Weights of a small transformer language model: vocabulary 8192.
Each number is 128 + 24 x the weight over its row's rms, rounded and kept within 0 to 255. Layers, rows and columns count from 0. Numbers have three digits each. The size before them is the row's rms in percent of the matrix's.

# down: layer 5 MLP down (transposed), 2048x512, rms 0.0377, rows 1627-1643, columns 384-511
# gate: layer 5 MLP gate, 2048x512, rms 0.0377, rows 1628-1643, columns 384-511
# up: layer 5 MLP up, 2048x512, rms 0.0377, rows 1628-1643, columns 384-511
down1627 103:128113149092115146141098135124156131123120118144124102150150115079103117136175162106132146124116111163133150110120090094118141138131103076089095121134127139127122117119130119165172127098088170147163168162118090171146091111104154134129158148128090147140107120160104158120093122147160136141106147162154108120091105132138120110147080146100131100159141123161105128148110147084090147105150
gate1628 099:114120149117123131111108138102172151135155128126155164141115123136104136099111100091152123123149123152133147159089144157138106153161166149138141077125112139117092139175114113137148124102126115152126152129153145079132120087120116154133169076100164106147112158121124083160173114136121134136137168110093133126127134139110153132112160104100141145140131114138141175144128167136116133141128
up1628 104:065105109125141110127159182134141108138139160099070120125105119109135082162131124125151116092161105090106106114156087117130120134149151151103108154145128115120147118120096105124126164148135157148137130132170125107139152143152115141122105169141171160117170149106124146137098112124160110117136084124118122164130062138143144064101156163126122114151104127099125131128133115129100152109167
down1628 103:163103176167127123130129149140131117117166110149172112141100161101128179152148131086127111171130158130153129114112121148143089131125113100138130101130167076100148156128111103096115123107090098093127095154149136119066090124143101152100149110103128122152128149099116130096172154138122112148132129162095113116142098145136108146167136088106148135157131079143150155147134107115110134167105
gate1629 095:113151145163123141125131172087147105100119155144098104120107123167135127086114155146122098156126123091126134144151144144103133104119126087130168117137108144092119140135149163126095153157128174089138137126104097108134133162113142156124109135152103112131154119131106139152100130152118142116112117176118106154141112104144113154093123093137130149133141107162145117134126138135117134127120
up1629 099:136101136119135108143141113131154152167112081159149109108082134126072134153122100147114113155148108155082145113124138122114112115158141133096125067134124119144136135113095092138100131140159094171121178153136129110156153126133142151139183100096107172120162087109140124141152104130109125160082135128145113149146102150134152131125124179118105170108093121127151162097116104147116134166137
down1629 094:137121121131144139093134119113071133150082139154104119117118141091119158093146096142128120087111108144117132114144142104118138126108152154127122083117174116140106139103115161104161137142106140132083090137119129122141104116136098124113131118140102124130085137134107163158130105090134145147134102148125111148151180099140147190140157129142162094150108116116086128166152140157160100113146
gate1630 103:145135096146139165100112129143139142120107153171124092136124167135105106109107149154090110112096154135148131106110128113104122143131131136172143112192099111168122160163156133134158142128112122105117113165129104145138144134096135167123120126110162159132148145076105135159147091087159113164142153070129080082168130109140167102114183118175132126157095103136140143141089163193084137138139
up1630 105:144118088122088121117140120127165096161134143146168130105102147102085131117124121103135159140155126118147132131174150143139122125124111142108102144118159148131120134133110069146102134125120128143144151118128105139117104106118108121116100140172099150142134112131143101171092160156105140130139139153088124105100146133108164105152118161124114089096131137128134125138143151118166120139108
down1630 102:113125129130125124108135120126134116072126134144118110135119118098119161172127107140147137163128118117146124100117133144118059145119101094126160123116132167086162106102128116123119136102123123139117114113128135110127131174174091147121086121158127128128159104142089108152124150134075119073123106146103104147131125117124137125094121158164162104150150123140103157113165129125175105131158
gate1631 106:086152137146115151136175127126098136107110114112071130105155110169152132130134090141151177087144126103145161094147098166114099115159096141141112121088132133132147142158103165145143145152125118128152146089156120069144120129123117101137144112138134122172073115108129124121128134132101115077110063099096143138113100119128152088124163141166123141158156125098160106123121104160106113173103
up1631 099:115129100129121122193101165116120106145128136105142145099143130095126106142111145125150109099103134093116095149102147157128114104134142133156123092118101158117123113112170172121119122111161188129128096173142112150132107128121140167109118161133124127110145131139148103141141114139159126143166132123148125178106160136128138129110121125126116136121110162104085123084071132112153144101111
down1631 110:178140125147104123105148146118115123080119157147140098141110138083124144149135130148140084095182145101083146119106091140186133115120115168160154146094134099129118139123145129154139139124137129097100126136058097097140069113153125156107084078119108129138118123108171126169149186084153125141127149117122131120140115133144164111138120154175132155168132166104157167096098159133126087150117
gate1632 099:166158118119100121107127091121110134087136141151134142149125088078171123137116100146102135131150090125130098138136097146120108126115102144156149116156152159098143096136138137127145110158107114089104122093144165173114105142090128058092126131136123112101139145134099117129141117121109120139111124109140159123120119154129135121167140152127133097061098144132118096171122137176117144080132
up1632 095:180143144132163117122162116147144121140100141112119112104131125155086121138149128182102147136140119107081095102078130123153103130143112098148084145160104154109090125109108139145132104106140138161133057115125110076161144096163147118126166127148151097135134100117108151106166098107098138099115175119118096131140149127128129136151150126134084130141125125113132075089135116126154128150142
down1632 093:171136148096134149077112130089109133109167128131124112136134118088132097125139079157130131155146107099129141085096138133149101163074137144127113118135139131072166140132112098136149125095072135085094145116112180173110121135129064086142128106149153131115166171122100133185115167132128097129095145120144127092135135173128140135094138130084115054127168141061125103147096165151106122111086
gate1633 094:105123178121147163145145126076080131105140114150138137152085104134136145160119093105134130136139095130105086153160095159150118103101144129152133147118170088056135093102137123100143107155130128151145091136070104126117087124121133157118148103083093177101142128145131110122087141142123116118086108119107137140123175114131114124118095104149096154142115153148106100101086171146128104154137
up1633 093:118128140118119111080107131067116111096167088122177107154113122108129088115077125125133140123112132125091160110215177113141117126109101113120167077126162107102156087132122089139147116096105115138125138119133142125136143143175125084117139131111163118165111118134144144128122122134104133097166117106133119141193118094083150095158138162130181094168142140126154104131130097143118104132131
down1633 090:177131087166122118099119126133113085152148098168104136146114138169113142148125095136100157154136095094142059131096134135139085133131096098163143125131145156111122156122147111120107141136133140145140150131120145102093116124133102141131106099153111135169091133108138111143143110124142118161073135129099144087088136143142164145141105135109129141109072131146106085116087144143113128110149
gate1634 100:128116142119162119117069122148132135069117130144143176114157116090130102130125110124153112122128115146143129144154153177116143134101138172138126155150150122101130134137122150095112109147121131122094137088120145108113078173102112107111136172155119141155136134153107164149097129171107071132153115122072124120117122116194117129131161135131152140136189132125089176124093138098104126146106
up1634 101:140137148156102094135091111101114150096126169152151135116175166107124108125107151173124110098141133122129173101140107125124122148091094150166094139117105112122165120131120145086123135111125101131141138122126089144139088123150101088097141095124112168142128129083096130127129138132143099134114090137095144131142146144173148140107119149115111124097166103126107109142119124125110122128121
down1634 099:145097133118110151115162116082145132163138142162115171077112145135138129136159123122141144099143153144103116129126148115107169125103157101130094122120154110128175136101193163132124132138118116107143127117134158146134142121135085137150174184166129085129092138119121120103119134168144115154158099099105133159085148120146119109118100108140138118115129143152146112113094141146144157108144
gate1635 088:125161101098086122100173136099105178117173129138114131139119123163155138128132143102142082104131120129122112140072112136129124158119123101122118106168128152132160170121129130102080109161106068101126133075131120148125099148076169119139136098137108155113099084128163119115091122141121152133093142154144138166100108148133125125071110191135166149124118109155168096140074129115132136101126
up1635 094:104152138108126147118101102124168097114110120082066132147129085117116073132146152108162110124161103142112112153125099117111127139117147151089136140185116157117095154125077148111132108133088122107121142093138075130171122110099119140174087122121135106134154125161109136145123130137150132128143166150125140154109165092175150133146102125129151135148121136103128159157158095153116125161107
down1635 081:121132154136132099141089110127100083109143189121144094110150181137101163145132123185109120144117167103119148089146152133099136107134108118163096135077114129148171098141166166133113094125161153149134118116122145126062121092147163124143104112133122143115122131121139124163121119131105142146143128128140128127122090157115083108132130154122156114116138169101135116122143147091118171082102
gate1636 098:111142162125094140112098118094126131134085145117122141144116130109164118136110189112096149138118059160157154102136086126122135154132109080146094121128081131126178151158120100150143166130129131129183170093111143134158062080130130161134104115158157126149120111116147150099134126087148119123161115101115122076150126096151149184132133138079138128098134151122142144108147165141134153120187
up1636 098:110103123084109139118124154084160094114142118141136146130134143112129127131120203109142132121130131140160149132061100134153088092114134160133176150093131124121116143121126121101127137089094095106135157087130116083103123131113145126060108131140116149094083184132169139155142104123139125122175124151139121109078160095097119173067126073167155167146096133099143168106183142163118173163139
down1636 097:113112108090142114111136127127152162180125113119086111190132139137136136138112139099079147131144080125111174153151121112111129128097152126106116121151125105137161128146113158172108139107106170127164142129117133174114131128148158117133117108133129075144149132127083130120167145096102137112103149117119112115138128121148128092114141141163118153105150139135056112111080107154112114118145
gate1637 097:153136122166144126106146126140140120098144138075129170117152154128129140160119203096149116122152149143092147089161074139129136128133091111159167138100138157156107143113127201119106132168100107135166154131138137135087083133091102119123103112132136166134109103108106099153197105130116131171153173095107130145172170117097122093160110141138130122164131129114139121102105140088166131093114
up1637 099:081151126106134139128109123154086089157131167105077132106117106115124136126126124092141120124089144159138138112094133148135084109094115120141139088116117138104126152162095117107150168113126114162120099160150118134115182165128126085136142105112155161121140133098120182134128113150111120113134075144088144146115149175108107142140101135127114073104123151116130073122145125140088139138149
down1637 103:123136108091130139130127162146147085123103157109103096115116088122143146129115128135101188106085130070111153142115118151160162132134119135175132084142165111137135130111069129129096149161139118177138092133149091119110118111135126121146138123158141101119115137156125144126102170146161097164127155118131108119090088116129132115146163125107158159124178148154115109108095073104128129133137
gate1638 094:095116086128148109095109122081100080112171124143148110125136143125133135147134114143114130124126109121109119102191172104104135158161138128105125099104098127144103119112103085146135099139137132105127125081088084160113126091118120159119093135099121154142091107115116106173118112104113120108124102120169102098145155158113110137135173157137058141100143128114123133135133112124150064132150
up1638 097:168126140139136154141149121147139162121161109077186160148171115138161195109103126171151164151097159109161142171098104132137083094140129127143118122092157097183118124119093117122144156087094142111135168116123124172119120109135141153118108155124110097132098130113110148084134132154111150091131099109112155159091093157144134142133138170135161109114130124138152111140124113145168177137105
down1638 095:111141097089166128138143086130134110117118120108141110150139105110101094190134109118126154131097097167104161103125100097128174140175134099120121151151138167096112107114156105123104135124128138135117112083110101124102098117105134120113148134136126157134180154126112148120093122076130129137097132143187132063133153130112130123141145177138103123153149125153114096047096121125151092158097
gate1639 090:126126126093120122110093146124106170137170095133164138118140121104145125133142151156146124166126118123127137153103105153093127083108093109089136095118124150139146118114131111149139171166111089184111136129124119145146146152173144118170115104135158107116135128122131149132130111147112139129151158104134078153122127116140116111124120134115099095116100097104098129127094158095102101122116
up1639 091:153126139147095119114157137139143131126140145144112116164085100107124120092121118141128121127130117121116099150131144113118074136126137168122137110080171122102133118118102133190135165125116132107112162088132115100118139168135128110137080125108122102141155094170119110185129098148154146150116095123110143148152097117168146134152131161121101122118085137117107141119101122112127145109119
down1639 101:133158110100139160098152163107117151110132100108138134105101127142135153089113131108163105140164135100117102106142086146113093124131116142087131080106165071125121185156139164115119132160118132159114097093123112149109160091133129160112121148155114154126093150129124095132155134097140115130149145157139148129110138076120134175187078148092103146144135120138197104107124098075096109150115
gate1640 099:086121155154130118114111087100119121116155149123099094097115109149115103115182151089118097122137127137086126145130125141140147096104117133149117145111120069096151112117150115143102105187116122135142141148168096165131167131109165117100105141098067182091130134163123124142135106130134077111117141117149095147131119182099127149116085110143113174136142126157122096109099104136100127128126
up1640 101:117121140135169142129111133133137104131094114160158147121152151144114111115114159165117144113120130116144110178147134064098086129109075083101108135117144084095099136114105102149173132109143104139126133110104144159083147113082096145086128145126095142088177138138105139097092134171142167114158165124143123134162140092107141129117146122149122134123152105120069097144076080151150107127126
down1640 097:158178094109150118089124108152109140153108159138202134163140133114122116124103120110165125137117110174184153116107147099098136148089113087110123120139152141124112121115120138165101146145132138160144136145082127151164140115102089141106122137151139090119110112105164105117123126119121116139105056141095165119125131126144123137139137133119121181114112111149104143112107111119080168115139
gate1641 094:112128112150138101129147179154118142117126115114140138110145117130109123098079152162141137127116165145130110133166116118103105048124149128113118144125138090117106139118087162081133139127113163118081133170134106151110163101099158128150122119142097145119150130098080154122183109147119094142151147158173112139098126124154144140154135173083129169134120103137122107112124128146108140186112
up1641 099:123094103131116143116099124115149082124115148119125119129146140116185182120112151128091146128136164141115070135148119131102109114178107124111103148138099079123079118135132083128089123120129109141095121127129122101139145161159110086146115144173132170130132121122138193121136139152146085112155154163127110142146064124129133137110134123080153132124095098157102110164118128152145119153152
down1641 098:140138134080148124122129160143157133154140132150105111174148139148108160152175109116142153136135125157090114106137131175137127143150128144124165166083130117168145126137181116119154073121155093102140123144130146152124155158138134189119153153112125132104139194137104147119139163098129125171088143128139111131114127121116091130116116140124105115145119177115121160106160141119075077140152
gate1642 101:164116185107124155094134145153155114125123110120155139121105063089116134135206159167127127114138145184129130116124080109111117115129088151105135100143152120112128166137130167117136108125142129103155142149123153112103117105145137119160149148112115150108119089144105114139131146146099102100110137135146132139100134161125142116101103132136135132142126128104134115129149160112088123131163
up1642 102:152109147140126169117128113062129066126111155118099096147136127150143163100146125102138136160128153141157097144107130153160100120092136097183142109125177123160138138158093127154144140149131147130135111151091092130157115080179161134085135112135125119125143107129102146081116120141110151153110117156122114125166159169144134148148124117132145155123157094138117126099084128151152147084086
down1642 101:112102157112125133080127151133144169142147146168125161086138196142141169146097136134146132154173151123114170160141140121123097110125145121121188112142125144144108128110095182143133103145133113125129106072127134149132161132134172102129121101104162099071137162118129099117113105112143127116134133156127114157164100135138128173113128083122104128163160143107156105134092111143176068074115
gate1643 093:136101123139110109136129186127153145152176106085160118152130122094109153162148147171094140151079081123139143163152096120106148148117126149163135111117140120159142098122121148099103121129140150097119103163158117132131084131121142151121106132108068117132160110143121116142113169121126110125146136082096118139159152176136105174135168129100157140171129166081133098165126116127117124119143
up1643 096:105157139073153130148148155113163163096149132124124135121149080141128123120101131131126136142119119091101074116114095117124120154158136097127111150131119149147087124117096134130130141159090097146152101169159124124133120125135103170123138134137137110154154139172125093183139138108142083165127159129080151114144150116133122119113175131130127143160132169107151114131139129157146169062133
down1643 088:142165161139122140147108123107129161145131142091096119102170167138118096134110122152141102167131138096153167064078184097121067167109132096109109102095099126136148125127164114124116113103139119093080143127107133111139132139147153112111126176182131135127109149120106138122163149110107140094126157125078117146147115125117109117142090141121120123104141128109139145142139168137096124131125